Weights of a small GPT-style language model, trained from scratch on English Wikipedia: rotary positions, normalized queries and keys.
Each number is 128 + 32 x the weight over its row's rms, rounded and kept within 0 to 255. Layers, rows and columns count from 0. The size above them is the row's rms in percent of the matrix's.

# layer 7 attention output (transposed), 384x384, rms 0.0427, rows 26-52, columns 256-383
size [ 93  92  95  93  88  99  91  95  97  87  99  91  84  93 109 105  95  98 107 104  91  89  96 117  89  91  98]
[[116  92 143 134  98 158 114  84 112 148 121 185 165  94 186  67 109 138 124 175 147 110 123 123 126 112 138 150 126 107 121 178 133 102 104 120 129 107 184 139 112 155 133 106  68 169 105 208 144 114  76 100 107 157 145 103 116 143  84 119 211 127 139 130 120 141 138  80  84 177  93 124 169 135 128 188 154 110 124  92 157 158 139 169 134 106  97 105  84 139 139 134 175 141 107 116 150 138  58 145 152 137 134 134 139 161 176 137 136 129  93 161 149 132 156 133 122 141 112  97 131  67 112 169 159 171 114 148]
 [192 119 168 186  34 174 127 101 111  80 153  98 161 123 110 159 167 175  49  71 141  81 170 161 152 136  98 102 159  89 114  96 109 152 134 122 114 152 165 111 130 142 143 124 105  98 175 179 119 126 133 149  99 147  99  91  47 116 159 120 163 162 130 173 100 150 144 107 135 165  82  96 100 122 176 151 151 194 133  76 184 144  74 160 139 118 113 129 114 181  95  86 118 107 131  77  81 147 106 134 199 166 175 108 127 140 154 101  87 114 128  89 118 127 107 152 150 169 137 153 133 138 104 124 108 108 137 118]
 [161 132 150 116 190  59 146 145 116 118  96 189 110 106 154 116 103 111 198 142  63 206  53 139  95 131 152 123 119 152 100 107 156 115 130 184 159 114 165 155 101 151 179 122 133 145 147 117 142 132 129 113 164  80 131 118 192  96 112 149 144 160  75 105 151 133 179 139 107  77 169 165 178 135 131  73 131 171 148 172 101  95 102 140 181 135 147 100 185 117 175  91 113  85  59 138 108 133  46  86 126 173 114  89 163 116 146 127 155 171 144 160 152 124 123 118 168 126 118 112 123 162 135 128 139 141  98 152]
 [166 180 111 141 121 183 184 134 158 171 143 150 133  91 119 197 109 160  97 112 199 118 141 113 131 135 198 153 109 191 121 145 130 113 137 115 164 121 143 186 152 140 145 114 140 125 180 124 132 110 181 126 236 160 101 128 128 148 100 154 161  98  97 154 100 115 143 129  95 162 142 110 139 191 157 106 169  99  99 190 101  57 108 113 111 103 223 132 131 102  87 131 122 137  99 169  74 129  65 151 120  93 127 134 157 131 125 134  61 138 108 119 194 123 170 150 198 117 120  73 139 122 197 107 170 166 191 134]
 [109 135 180 151 153 105 152 114 142 144 119 140 129 154  72  98 103 139 165 103 109 102 103 126 120  96 163 105 104 176  81  86  61 166 119 147 142 156 148  84 100 140 152 141  94 188 169 108 101 130  94 106  89 177  92 120 193 108 151 120 101 143 117 134 153  68  89 117 122  38 156 166  91 134 140 116  87  73 129  90  81  93 104 123 133 163 122 161 160 126 146 130  82 106 165  76 165  71  67  93  93 113 152  64 151 109 140 115 174 138 136 104 113  89 186 164 134  89 143  96 132 140 101 128 167 136  97 163]
 [ 94 139 152 165 160 164 124  80 196  51 126 129 139 110 153 102 150  91 175 143 137  87 152 146 166  81 185 105 164 149 204 139 112 141 120 128 152 110 179 116  93 156 152 106 159 133  93 126 176 126  79 130 103 147 102  95  70 204 135  97  99 107 135 128  96 114  72 126 135 141 122 101 102 153 120 128 119 127 143  54 116 134 136 154 145 121 134 141  78 140 134 125 113 164 129 186 152  99  76 165 131 175  63 127 175 174 142 191  95  93  53 122 169 134 191 190 161 132 135 114 201 164 138 116 143 162 146 163]
 [ 84  71  79 113 106 169 163 139  97 119 203 175 148 121 124 118 134 172 133 132 142  63 166 163 143 146 190 136 133 165  64 133 113 202 107 124 141 158  74 130 161 163 107  90 125 151 157 125 121 107  85 119 135 116 156 185 124 208 105 150 132 133 132 156 146 153 184 135 125 173 163 115 154 150 131 123  62  94 167 121 189 107 167  93  69  96 135 109  94 114 100 102 142 151 153  90  96 140 117 137 146 162 138  78 131 132 110  92 101 157 164 121 118  47  93 151 123 132 119 171 150 147 141 147 108 133 144 122]
 [102  75 102 141 107 123 168 153 171 203 150 149  72  91 174 127 141 108  71 144 168 139  91 108 191  94 147 114 150 192 111  68 135 133 119 160 127 144 158 193 136 157 110  95 128 138  95 103 152 117 153 106 154 119 138 222 180 151 137 136 159 193 132 123 165  82 141 187 136 138 108 102 154 173 136 130 133  77 149  97 189 121 135  88 165 121 125 146 127 139 116 167 172 179 142 144 157 189  98 179 163 176 153 131 119 205 142 109  85 186 100 108  96 134 151 139 115 142 125 119 128 137 165 157 161 173 107 184]
 [112 100 134 162 104 119  73 119 160 131 134  92 139 129 114 101  96 109 150 129  97 104 130 134 109 173 135 129 155 168 151 200 129 114 110 140  92 134  80 106  95 160 133 141  94 112 122 113 108 147 156  83 136 157 117  53 186 136 141 100 156 145 127 101 156  93 124  78 166 157 154 116 153 133  90 141 131 147 158 147 143 198 125 141 163  99 166 166 111 111  93 161  78 195  96 183 172 142 171  77  75  96 113 202 110 109 111 146  79 188 110 126 124 156  86 172 143 101 158 130 127 133 114 114 111 151 109 160]
 [135 141  84 141  64 147 118 117  69 174  98 149 127 153 185 114 183 125  97 108 171 106 106 130 118  65 129 196 200  68 109 115 201 133 156 108 138 122  98 169  42  87 113 125 138 124  86 175 144 130 114 128 141 133 135 173 127 117 143 147 119 139 137  85  89 163 154  94  59  95  82 120 119 121 120 108 139 142 130 150 139 145 130 124 149 161 126 118 144 130 207 148 192 147 129 100  90 113  88 202 207 105 137 139 144 120  82  62 170  95 117 123 152  94 139 101 115 130 125  94 159  99 145 164 142 104 102  87]
 [142  96  75 135 141  65 170 143 137 106 179 145  82  66 104 137 128 148  91 135 112 159  85 138 109 120 129 145 111 182 117 135 137  61 139  77 119 113 124 172 108  87 129 136 156 130  85  64 155  59 159 124 141 107 106 141  72 148 123 123 166 129 100 129 148 133 129 170 146  55 169 182 204 143  91 104 132 116 109 115  96 107 100 178  96 153 156  89 155 125 113 136 125 129  79 133 172 135 119 121 107 111 142 164 131 138  97  76 142 128 106  97 101 142 240 178 142 165 136  91  71 108 154 159 163 156 108 144]
 [124 159  76 173  70 126 128 136 114 184 164 150  91 107 161 150 161  87  89 117 110  63 150  99 181  95 143  88 171 155 139  87 144 101 149 126 108 112 127 124 163 123 169 113 159  98 108 129 115  95  45 124 132 147 162  95 150 101 102  83 179 145 212 131 129 139 146  89 138 183 108  91 101 153 183 158 160 121 158 150 117  68  80  44 132  72 131  83 104 150 133 180 146 119 146  83  72 137  99 176 117 175 178 142 136 140 169 114 135  68 122 158 129 122  97 194  87 142 100 141  88 192 131 132 103 153 128  77]
 [155 157  90 125 191  82  88 139 176 115 111 145  54 116 182 134 139  80 141 203  96 172  81 105  87 168 168 167 137 119  90 136 105 121 139 152 143  78 176 178 127 172 174 136 155 194 145 144 128 147 106 101 127  78 122 136 184  97 137 118 126 140  98 120 178 138 180 174 122 108 144 142 159 103 142 138 108 130 125 150 163 138 116 150 124 142 143 139 184 102 141  88 180 152 113 174 108 172 109 109 197 163 145 104 146 135 149 178 129 173 144 131 169 180 165 157 131 157  70  92 149  48 157  77 174  95 149 120]
 [ 70 128 128  70  74 175 134 151  92 141 162 185 115 122 118  85 113 136 108  99 131  75  80 132 143 170 128 141 124 170 149 111 141 164 131  61 130  81 123 116 113 145  65 149 156 110 102 177 144  94  97 159 105 151 147 180 117 178  57 113 127 149 146 136 131 115 127  35  90 142  92 124  91 141 139 125 105  88 195 142 173 150 120 145 108 147  95 150 131 183 128 128  89 145 176 108 101 144  62 110 151 159 146 104 133  90 116  84  76 109 116 134 121 106  77 119 131 124  99 138 130 204 190 133 127 105 128  58]
 [166 128 178 156 125 153 111 129 168  76 183 148 121 147 172 104 115  88 125 128 126 133 109 125 141 162 140 135  77 182 114 150 139 106 168 101 176 117 131 163 103 124 143 148 113 102 168  93 115 140 102  94 103 206 112  61 103  97 155 115 168 152 144 128 171 113 165 113 159 140  79  77 141 130 168 109 168  72 172 144 189 106  94 181  90 149 170 179 140 169 139 169 153 158  82 140 103 139 118  81  94 151 112 139 173 146 151 118  99 129 119  99  96 126 138 168 136 152 102 131 130 179 141 171 109 140 197 129]
 [ 89 159 159 134 107 114 143  81 128 147 148 184 118  98 134 151 193 143 142 184 156  72 124 130 168 120 131 108 169 111  56  93 117 123  83 146 143 123 125 110 141 106 111  99  91 164 127 165 138  59 104 115  91  82 131 189 100 128 117 119 139 126 120  84 118 105 126 102  66 146 131  81  66 174 172 139 135 161 129 110  90 101  84 142 101 151 103  83 139 124 102 109 151  91 139  40 105 108  35 196 182 148 126  84 156  95  94 121 165 116 164 121 123  75 128 111  83 115 115 111 107 120 138  76 147 106 149  91]
 [121 110 169  54 121 204 157 168 128 219 165 140 152 171 187 196 141 112 164 145 103 160 144 113 125  98 167 122 133 117  72 101 110 117 128 115 147 171 182  78 187 149 157 106 127  89 107  68 158  67 122 128 114 149 104  95 143 113 152 112  96 117 135  96 145 109 133 156 136 152 108 113 146  78 170 164 122 109 128 129  51  85 186 146 152  26 127 145  87 116 114 155 156 127 117 129 159 167 121 169 148 119 151 108  99 119 166 171 121 124 148 146 110 146 185 114 137 121 178 122 116 101 196 178 163 142 130 162]
 [119  81  74 174  87 177 112 113 116 155 134 124 124  91 151 124 119  87 121  94 145 112 143 138 173 147 154 121 125 134 143  74 119  89 127 129  45 124 111 131 119 134 141 129 133 170 118 120 134 170 110 137 117 181  94  44 102  77 138 108 163 166 131  79 139 145 113 133 166 166 157 100 122 129 115 113 124  94 194  91  93 143 150 106  88 124 158 158 145 169 147 122 108 132  95 209 142 179 109  64 184 132 135 156 106 168 140 111 116 108 101 118 110 131 136 109  99 120 129 136 154 209 106 173 158 150 152 144]
 [113 122 146 118 205  98 111 139 169 139 172 137 130  68  56 108 134 139 118 133  80 127  93 153 106 129 118 192 132 153 130 212 137 131 116  96  83 152 100 128 121  89 172 161  71 134 130 138 134  94 172 112 134 145 107 154  96 102 137  84 192  99 120 106 144 130 118 150 150 155 127 130 109 140 109 171 143 188 139  96 122  92 125  98 128 219 144  99 146  80 174 119 115 148 116 145  50 109 162 126 101 115 149 108 100 122 149 138 159 151 101 175 208 117 145 102 123  97 116  93  80 124 167 116 156 141 136  84]
 [ 74 225 101 152 119 123 129 124  35 146 111 170 154 117 157  76 136 120  99 167 170 184 162 148 177 124 115 154 140 117 147  79 167 156 134  65 144 150 121 166 103 107 126 120 134 133 145 177 130 117 134 100 129 114 160 131  97 125 125 137 146 162 120  99 123 162  80 114  81  98 118 116 163 108 186  97  58  73  92 105 153  81 118 182  87 127 178 108 132 166 165  85 168 124 109 108 144 185  70 124 200 124 163 112 168 158 115 114 167 128 147 126 185 103 149 141 132 137  89 124 165 139 175 204 125 100 197 164]
 [ 95  99 128 153 181 118 105 154 172 173 149 150 136  85 177 163  96 163 149  89  92 145 112 175  82 123 151 186 111 138 139 119 180  83 173 112 148 152 126 112  92 126 132 129 131 142  93 119  93 158 162  85  74 113 119 134 185 159 131 136  85  85 126  94 118 106 166 139 154 170 189 119 141 125 105 141 161 100 136 138 141 152 219 111 184 112 134 165 142 138 110 162 114 118  66 178 145 110  83 121  93 114 119  60 104 186 166 193 156 159  65 142 108 125 157 151 164  74 114 116 128  83 139 132 154 177 157 100]
 [171 145  99 117 220 114 126 178 143 110 127 134 141 134 117 125  91 131 133 104 117 169 142 131  52  98 116 159  48 160 100 156 111 123 130 135 172 155 127 174 113 101 136 129 161 135 142 105 112 100 153 103 191 141 115 115 156 102 104 126 100 122  99 120 134 163 165 144 149  38 110 182 174 157 108 114 101 118 126 186 171 122 127 125 114 180 117 107 149  93 183 125  68 139  75 129 107 158 152 112 137 154 126 144 162 106  90 133  92 156 154 150 150 115 134 166 178 129 122 118 155 132  68 175 133 108  57 180]
 [163 150 108  95 105  94 128 111 125 150 117 120 173 142 145 139  56 123 181 183  84 148 104 134 157  99 101 118 154 138 129 159 154  85 166 152  80 103 178  68 121  97 138 110  91 128 100 162 101 128 184 126 168  82 140  61 139 154  58 121 120 134 140 141 135 157 126 105  78 114 137 121 119 147 108 161 102 114 102  83 154 125 173 188 128 109 109 127 115 164 131 165 146 135  48  72 161 153 116  73 122 162 110  88 116 136  99 152 145 137  93  94 100 150  87 189 143 122 148 144 166 129 102  67  98 103 119  87]
 [126 153  92 109 128  72 155 133  92 118 158 179 129 119 131 159 178 178 142 136 123 104  84 161 124 151 101 137 159  85  67  82  99 137 112 177 134  76 130 103 149  71 100 107  91 106 118 217 156 127 108 143 130  99  89 211 141 115  83 128 118  71  69  90 132 128 150  83 103 133 135 140  92 142 119 125 131 158 121 110 106 164 115 101 124 149  74  89 141 134 128  98 142  73 129  70 109 140  72 214 180 155 168  80 166 122  81 150 172 140 130 129  92  80 137 112 145 112 102 140 139 131 185 151 158  63 142 102]
 [ 70 115  78 141 100 203 133  66 156 140 158  68 122 155 109 121 155 157  93  74 184  28 177 134 172 150 130 109 167 121 183 124  94 164  92  97 105 142 100  64 151 134  74 125 144 121 137 165 109 139 127 122 114 139 134 142  71 142 145 110  98 130 218 171 105 123 126 157 103 169  80  88 116 140 136 150 145 106  91 120 174 186 145 152 103 108 102 137  45 167 118 147  79 146 151  47 161 114 162 181 154 108  97 128  68 119 106 124  74  60  84 121 101 127 122 165  65 132 157 133 104 131 169 110  88  98 148 164]
 [ 96 104  97 157  76 135 116  77 151 126 178 137 121  94 124  85 150 107 143 164 172 105  71 106 156 145 124 119 125 127 116 141 176 102 112 122 154 186 119 135 182 106 165 106 108 165  71 144 130 119 100 130 136 118  70 142 119 146  89 195 121  93 125  62 109 177 136 130 167 140 183  96  84 123 137 151  89 123 130  84 145 162 141 197  87 104 142 120 112  73 131  94 136 136  54 155 117 100  90  67 120 145 130 146 139 132 131 119 131 159  82 161 142 124 148 180 111 140 173 114  81 158 106  97  93 175 167 126]
 [113 151 152 144 128 101  98 107 102 130 157 136 123  84  67 131 147 180 121 160 122 181 109 115 173 113 160  79 161  92 123 102 111 106 142 123 133 142  95 118 172  62 123 102 111 121 121  86 115 127  65 192  77  71 160 141 101 150 133 162 134 109 109 154 157 125 116 180 139 163 107  91  88  98 135 159 142 180 122 110 133 108 105 101 115 151  94  91 119 176 132 100 186 119 151  96 127  78  94 218 144 158  94 106 128 131 181  90 123  81 155 134  94 144 152 132 104  99  88 141 135 130 153 107 168 120 157  98]]
# layer 7 attention value, 384x384, rms 0.042, rows 27-53, columns 256-383
size [124  95  93 101 111  85 103  84 100 104 139 104  97  99  78  98  75  96  98  90  91 100  88  86  97  85  98]
[[127 139  79  96 137  98 183  82 119  93 119 138 114 151 105 118 134 151 100 136 110  74 147 161  88 139 142 180 181 145 160 183 146  86 150 138 130 105 213 122 137 112 144  77 123 166 100 150 155 174 136  75 162 115  71 138  77  89 119 123  58 109 162 178 126 190 151 115 119 147 135  84  76  83 118 115 136 134 157  91 117 150  77 222 168 110 103  50 169 136 128 109 130 170  84 164 135  96 120 167 154 162 204 126  91 132 103 120 167  86 106 118 183 108 144  69 130 165 135 137 127 133 131  56 138 110 151 131]
 [105 154 164 157 134 180 117 141 148 190 106 128 153 131 194 114 124 158 174 141 123 161 139 181 125 137 140  74  90  91 183 132 125 145 117 123 113 142  62 132 117 101 156 113 148 131 156 103 161 147  89 103 124 150 140  98  88 135 166 131 193 138 107 153 137 156 108 133 105 198 112 145 156 132 144 146 138 111 138 142 137 140 102 141  56 113 151 127  83 146 158  72  63  87 180  72 121 106  81 147 201 176 125  80 103 139 139 119 122 125 153  69 122 215  61 175 165  95  93  89 169 153 184 142 112 114  71  96]
 [ 95 127 152 124 133 113 152 131 152 127 126 114 145  97 192 117 165  91 102 114 153 151 190 154 187 139 180 125  52 161  72 133  69  99 207 193 118 106 131 172 104  71  85 121 103 145 151 137 124 172  95 200 193 136 143 169  65 141 154 139 175 130 101 133 158 182 157 126 118 162 144 128 142 113 158 128 134 100 108 177 127 111 143 146 125 103 117 177 174 153 161 177 105 120  82 149 134 125  94 175 161 176  76 147  96 160 142 123 137 121 144 181 111  61 126  97 158 180 103 206 157 136 149 105 134 122 129  85]
 [130 120 109 145 135  94 166 102 104 212 239 122  92 141 145 120 171 120 154  96 147 100  79 123 110  77 166 133 147 133 149  72 145 139  90 131 160  74 117 115 116 172 165 148 142 191 207 159 157 106  70  87 150 137  94 118 128 113 102  90 150 116 132 127 117 123 132 161 102 128 150 116 110 102  65 114 103  99 150 108 129  99 106 100 122 122 132 151 101 151  79 129 108 103 122  79 193  93 184 111  89 182  98 106  98 101 144 169 145 107  32  98  72 129 141 174 135  84 141 121 113 131  95 100 195 213 119 143]
 [ 78 102 124 131 170 116 114 178 196 134 184 162  90 186 160 134 106  81 175 116 108 101 156 120 101 135 101 102  99 101 171 147 115 143 143 126  80 145 145 105 129 104 162 141 188 172 112 138 136 145 108 148 101  85 134 121  85 137  79 167 173 146 139 129 205 167 114 149 121 118 152 132  76 114  86 105  84 102 112  88 106 164 102  71 130 118 211 173  97 115 174 150 105 165 160 194 141 114  91 110 108 198 130 134  83 123 149 222  81 130  39 184 110 128  79 183 105 153 147 120 111 164  36 194 139 154  95 195]
 [ 55 175 113 104  74 100 104 133 145 132 115 115 130 156 131 148 135 132 106 135 148  84 161 149 149 109 207 144 146 154 118 149 115 192 102 171 149 153 167 148 179 128  81  88 139 134  68  96 108 160 115 171 146 158 157 115 174 165 115 125  97 141  44 159 126  94 175 115 103 157 172 164 160 111 149 173  75 168 132 136  80 134 141 134  59 116 145  76 150 123 118 110  60 110 158 160 176 131 123 129 196 137  81  79 138  95  94  73  64 137 154  87  88  90 119 127 131 158  83 185 174 136 128 145 122  80  93  89]
 [157 151 127 147  72 101 187 151 189 155 102 122 137  91 120 125 158  88 153 138 177 158 116 120 125 156 125 171 138 143 115 140 128 102 133 155 108 172 141 132 157 100 159 202 135 184 176 125 120 100  87 189 137 113 158 138  99 124  87 160 180 136 132 133 183 117 126  62  92 122 127 233 188  88 156  86 116 138  70  29 120 128 159 132 135  85 100 148 118 170 127 103  95 142 140 171 121 165 111 213 128  90  85 161 141 140 150 166 205 172 141 119 120 113 128 136 105 125  93 126 141  89 142 178 123 141 132 110]
 [122 127 158 138 164 114  83  62 148  80 126  38 129  86 106 143  99 106 181 151  89 124  81  96 129 138 119 128 204 116 116 160 115 109 118 104 165  85 120 101  62 108 162 115  52 170 136 151 130  81 194 162  95 162 142  70 212 120 158 151  76 115 122 103 153 109 154 151 144 153 144 133 124 139 138 131 183 122 164 142 140 186  79 134  61 104 133 134 106 111  96 113 104 138 103 175 158 103 151 120 150 102 119 146  43 105 157  89  74 114 145 130 168 141 152 158  47  89  91 160 177 152 121 104 113 146 186 142]
 [142 161 139 112 107 125 153 112 114  83 100 178 160 119 124 150 130 143 166 108 139 161  91 141 146 106 140 152  72 159 142 126 143 115 151  97 160 140 137 169 157 139 119 203 181  74 159 111  95 183 126 201 137 122  99 132 128 115 115 168 126  94 149 105 106 164 132 153 118  75 146 101 140 108 115 107 151 154 168 182 139  97 103 126 137 152 119  74 109  86 101 114 215 153  78 152 161 153 103 125 154 134 164 105  86 140 113  88  89 134 100 155  94  75 154 145 127 180 112 106 149 131 192 242 129  82 122  74]
 [129  96  83 185 150 141 132 151 132 141  49  93 166 102 142 134 151 135 111 144 176 131 116 147  88 187 164 168 122 105 131 145 118  98 100 103 124 129  86 154 117 156 105 145 140 169  74 159 209  71 156 125 162 142 177 149 100 132  87 152 157 126 166  36 124  95 132 142 122 125 124 115 146 142  99 155 118 149 132 111  98 116 184  61 145 125 112 124 157  90 191 123 126 123 115  85 136  55 103 115 104 109 118 158 156 125 155 149 151 102  82  86 100 128  87  78 159 129 114 142 139  72 161 194 150  94 106 144]
 [135 109  84 148 118 159 127  90 130 131 107 120 133 177 142 119 150 106 148 120 150 135 176 147 184 152 192 106 100 132 115 140 122 111  69 113 124 103 105 131  94 126 131  87 143 163 119 144 122 124 157 126 157 140 175  89 165 118 206 124 152 103 131 160 132  91 201 120 138 158 102 111 156 134 122 150 127 134 174 166 166 101 107 208 156 139  94 111 149 153 177 111  41 120  97  96 164 116 118 148 137  79 145 120  96 132 131 112 139 155 114 135 135 150 115 135 147 136  93 121 130 182 113  74 126 149 202 107]
 [120 136 147 125 111 134 184 106  57 158 132 196 105 181 160 135 104 174 145 131 123 106 107 112 174 182 127 119 104 172  67  83 138  96 101 170 198  95 130 104 142 192 140 129 127 158 137 145 153 144 114 172 129 121 144 190 163 141 111 132 125 133 115 119 137  99  72  85 142  97 179 136 146 183 152  83  73 124 130 117 103 137  85  92 136 121 156 166 117  98  80 108  96  98  83 130 140 114 179 102  88 124 152 166 122  91 176 145 116 100  95 134 122 152 128 140 117 126 184 131  84 139 113  84 156  87 106 118]
 [ 92 100 122 169 151  85 160 203 115 144 152 146 110 130 138 148 112  83 174 137  89 100  87 131 104 129 105 185 140 207 174 117 108 136 135 152 133 155 149  91  77 111 127 125 140  66 132 129 150 182 127  99 103 166 111 218 120 159 118 199 118  91  69 176  73 143 115 118 176 168 129 144  45 151  94  91 185 123 179 122  91 126 131 185 157 116  66  90 136 138 160 130 183 101 127 103 139 119 129 103 138 130 167 108 105 152 160 120 169  98 154 139 101 128 145  91 136 110 143 100 152  98 124 145 120 132 117  93]
 [ 78 136 179 162  83 117 130 132 123  92 185 100 136 134 102 171 100 129 134  99 190 165 133 156  93 141 149 106  81 134 126  41  99  88  90 121 157 182 135 177  86 109 155  92  86 113 142  61 160 127 121 145 102 174 117  58  92 116 117 133 157 175 154 122  99 189 143 144 145 153  80  65 203 149 143 107 107 146 123 154 153 166 112 108  60 163 118 132 133 147 159 174 157 125 136 136 119 139 131 166 108  94 102 142 167 137 132 122  87 163 131 143 112 141  84 130 129 165 113 131 108 165 134 144 111 175 144 180]
 [ 92 106 148 118  32 145 142 123  80 100 145 161 128 133 134 184 128 138 117 129 154 146 104 127 139  74 109 125 105 145 116 135 124 122 147 214 104 109 116 180 169  83 141  61 119 153 138 109 121  61 143 170 122 119  90 145  77  98 133 133  99  83  56 242 125  40 132 170 122 128 179 170 103 106 118  88 107 105 162  98  75  96 122 122 158 117 199 124 140 129  84  92  75 111 165 125 116 186 101 107  76 174 131 163 124 126 136 157 158 104 139 147 150 129 181 119 138 163 167 167 128 129  61 134 136 191 102  90]
 [150 152 196 165  83 155 153 146 107 124 125 153 122 109 175 140 209 129 161 108 108  93 163 147  88 113 114  79 114  77  79 128 128  87 142 107 126  91 118 103 125  89 118 164 129  99 159  96 118 140  99 129  91 138 174  92 126 145 115  79 112  75  85 143 129 167 144 130 138 118 131 191 157  66 159 113  85 151 117 102 151 165 140 130 129  86 140 122 135 189  92 164 107 116 103 163 145 245 139 159 130  81 133 126  78 123 154 163 144 171  97 101 100 143 195 142  99 133 133 142  97 119 121 122 171 132 121 108]
 [134  52 116 119 155 124 157 106 122  78 112 197 123 121 130 138 115 136 187 150 148 126 129 109 157 101 103 121 151  96 108 134 104 155  62 123 114 129 105  71 139 190 183 131 116 177  84 176 132 135 146 113 160 174 150 124 183 128 129 191  95 109 116 135 142 174  26 104 152 122 152 184 145 115  99 159  98 142  94 128 131 156 124 110 118 129  73  99 131 145 128 188 118  84 157 157 112 132  85 116 147 166 153 114 192 168  69 132 155 151 107 154 144 102 122 121 143 107 165  87 108 141 152 137 131 136 115 200]
 [ 94 139 164 123 162  95 100  30  85 118 146  88 142  99 120 129 148 181 108 110 160 117 122 147  86  77 134 126 168 108  96 194 165 172 147 101 143 149  82 117 167  92 143 148  91  97 137 137  87 129 156 126  98 163 137 166 125 117 176 128  70 105  99 112 108 121 147 156 134  95 120 159 165 136 112 183 131  96 110  68 145 200 178 126 173 118  96 198  93  98 153 118 102 152 111 159 117  83 159 161  81  37 138 149 144 131 146 167 147 135  45 104 155 111 144 154 102  93  90 104 139  88 102  79 128  97  98 124]
 [103 140  81 106 142 141 133 142 133  52 143 175 125 131 124 129 116 117 144 157 170 148 101 182 156 130 106 157 175 109 187  98 164  99 134  80 130 125 114 156 105 154 129  86 127 212 153 113 111 185 113 137 127 116 180  33  92 136  98 181 119 130  94  91  95 186  84 116  73  64 120 125 200 101 174 115  98  74  78 151 131 122  72 110 149 123 142 129 156 142 171 151 115 147  83 165 109 160 106  60 175 162 127 150 177 175 115  82 172 102  98  84 136 121 112 109 110  96 126 125 154 137 110 229 135  74 102 171]
 [ 99 171  93 104  84 147  95 109 161 156 101 140 167 140 111 185 126 170 100  83  78 140 155 163  87 101 170  97 168 118 111 154 120 198 131  88  48 145  95 106 135 112 104 153 137 137 118 146 131 141 166 140 160 113 173 144 180  96 130 164  97 102 119 103 172 179  98 125 105 129 143 147 150 153 113 141 142 119 186 128 158 169 169 107 151 118 132 106 107  57 133 113  70 185  83 135 125  80 101 140  64  94  62  79  57 164 111 152 142 124 139 147 150 167 123 130 112 118 140 150 107  79 157 172 118 132 150  95]
 [ 60 119 150 133  87 167 127 134 115 107 196  83  93 154 176  81 174 149 101 116 179 143 164 100 138  93 147 129 156 153 143 117 137 157 106  91  71  95 121 136  98 133 117 128 153  49  82  81  94 113 151 142 107 144 155  75  67 124 153 105 134 172 154  67 169 161 157 152 125  93 119 130 141 110 107 146 136  75 115 161 114 168 119 141 128 152 100 172 129 126 142 135 184 104 181  95 133  99 143 170  60 154  27 154 197 112  88 124 141 205 112 149 129  83 103 114 160  77 146 127  92 128 107 102 154 147 179 187]
 [119 148 178 115  83 106 184  81 167 160 161  54  80 186 126  96  66 107 146 152  51 163  87 115  85 168 158 144 135 106  97 113 111  28 109  74  90 125 105  50 161  88 137 137 177 143 153  85 111 143 115 120 100 100  82 170 112 156 124 177  68  88 105 148 162 144 120  80 120 127 129  83  42 125 146 130 163  91  81 150 139 143  59 122 146  62  98  53 117 128  54 140 179 117  94 138 101 151 127 121  83  96 119  87 116 103 116 153 105 137 114 110 168 162  94  93  88 111 147 103 176 112 137 112 133 144 166 116]
 [114 176 103 161 107 145 106 139 107 141 175 164 156 165 107 161  96 146 100 116  82 166  76 130 111 105  70  80 146 146 128 186 152 132 127 213 123 143 149 153 158 153 156 106 113 175 111 128 127  63 150 145 135  79  90 136 102 178 104  66 186 161 136 163 114 133  83 134 130 113 169 183 143 125 140  63  62 150 136  80 121 119 171 101 171 146 146 150 128 144 198 121 127 182 149  79 130 137  81 118 148 214 120 105 158 129 101 175 143 179 142 108 132 126 116  99 179 100 186 127 123 111 107 163  78 118 148  54]
 [160 121  97 108 118 123 126 128 190 139 172 148 184 160 155 141 197  85 138 122 120 115  67 193 122 137 123 163 106 169 126 118 157 142 107 154 213 109 138  63 102 139 162 167 168 182 155 165 148  86 151 120 134 151 105 193 136 127 132  71 170 120 134 126 121 110 201 137  98 109  48 119 116 134 127 132 139 121 139 116 121  96 147 124 124 170 173 123 129 125  85  72 131 125   9 112 153 119 144 117 162  63 130 142  91 203 132 117 132  66 124  90 114 156 179 142 136 153 140 133  87  92 108 133 164 173 117 129]
 [120 104 141 164 108 130 170  99 109 124 162 181 123 104 119 154  93 100 162 146 212 135 143 139 143 189 163 113 138 120 127 188 194 133 116  91 136 178 137 140 160  55 107  61 126 185  83  56 116 168 176 191 130  84 116 128 150 105 114 175  58  90 110 148 132 118 121 106 124 125 114  85 152 115 111 136 124  91 110 145 151 179 111 105 125 141 141 155 100  97  83  79 118 127 134 195 146 109 108 157  91 127 128 127  68 170 130 129  93 151 133 147 120 122 144 142  51 149 117  93 143 152  79 142 133 110 155 128]
 [170 160  74 104 202  68 135 109 181 154 100 134 141 123  76 140 168  93 186 120 129 135 108 133 124 184 110 165  83  79  40 142 125  78 164 130 142 189 141 106 128 141 119 138 129 142 129  97 149 163 134 154 108 166  81  80  69  90  97 133 177 198 103 134 165  89 168 188 188 182 101 108 114 155 169 147 117 123 143 118  93 114 173 138 172 148 119 147 179 149 153 117 100 149 127 126 129 108 149 106  72 150 167  94 140 133 152 134 211 133 199 106  93 193  90 168 169 144 119  91 124 109  89 119 126 119  96 123]
 [158 101  80 125 178  92 102 142 140 131 124 122 183 188 160 119 108 153  97 113 107 131  70 160 113 165  29 111 174 132 117 142 106 129  82 152 157 121  91 143 157 136 166 101 128 156  66  97  78 158 128 174 116 154 110  95  96 116 152 106  98 107 106 113 128 152 113 174  95 137 111 115 130 110 124 127 100  81  89  99 140 200 129 148 119 135 191 112 101 156 176 120 110 144 100 100 139 116  90 188 113 187 163 103 174 132 148 142 114  97  96 112 141 119 151  86 126 123 168 134 117 101 175 118 128  54 147 141]]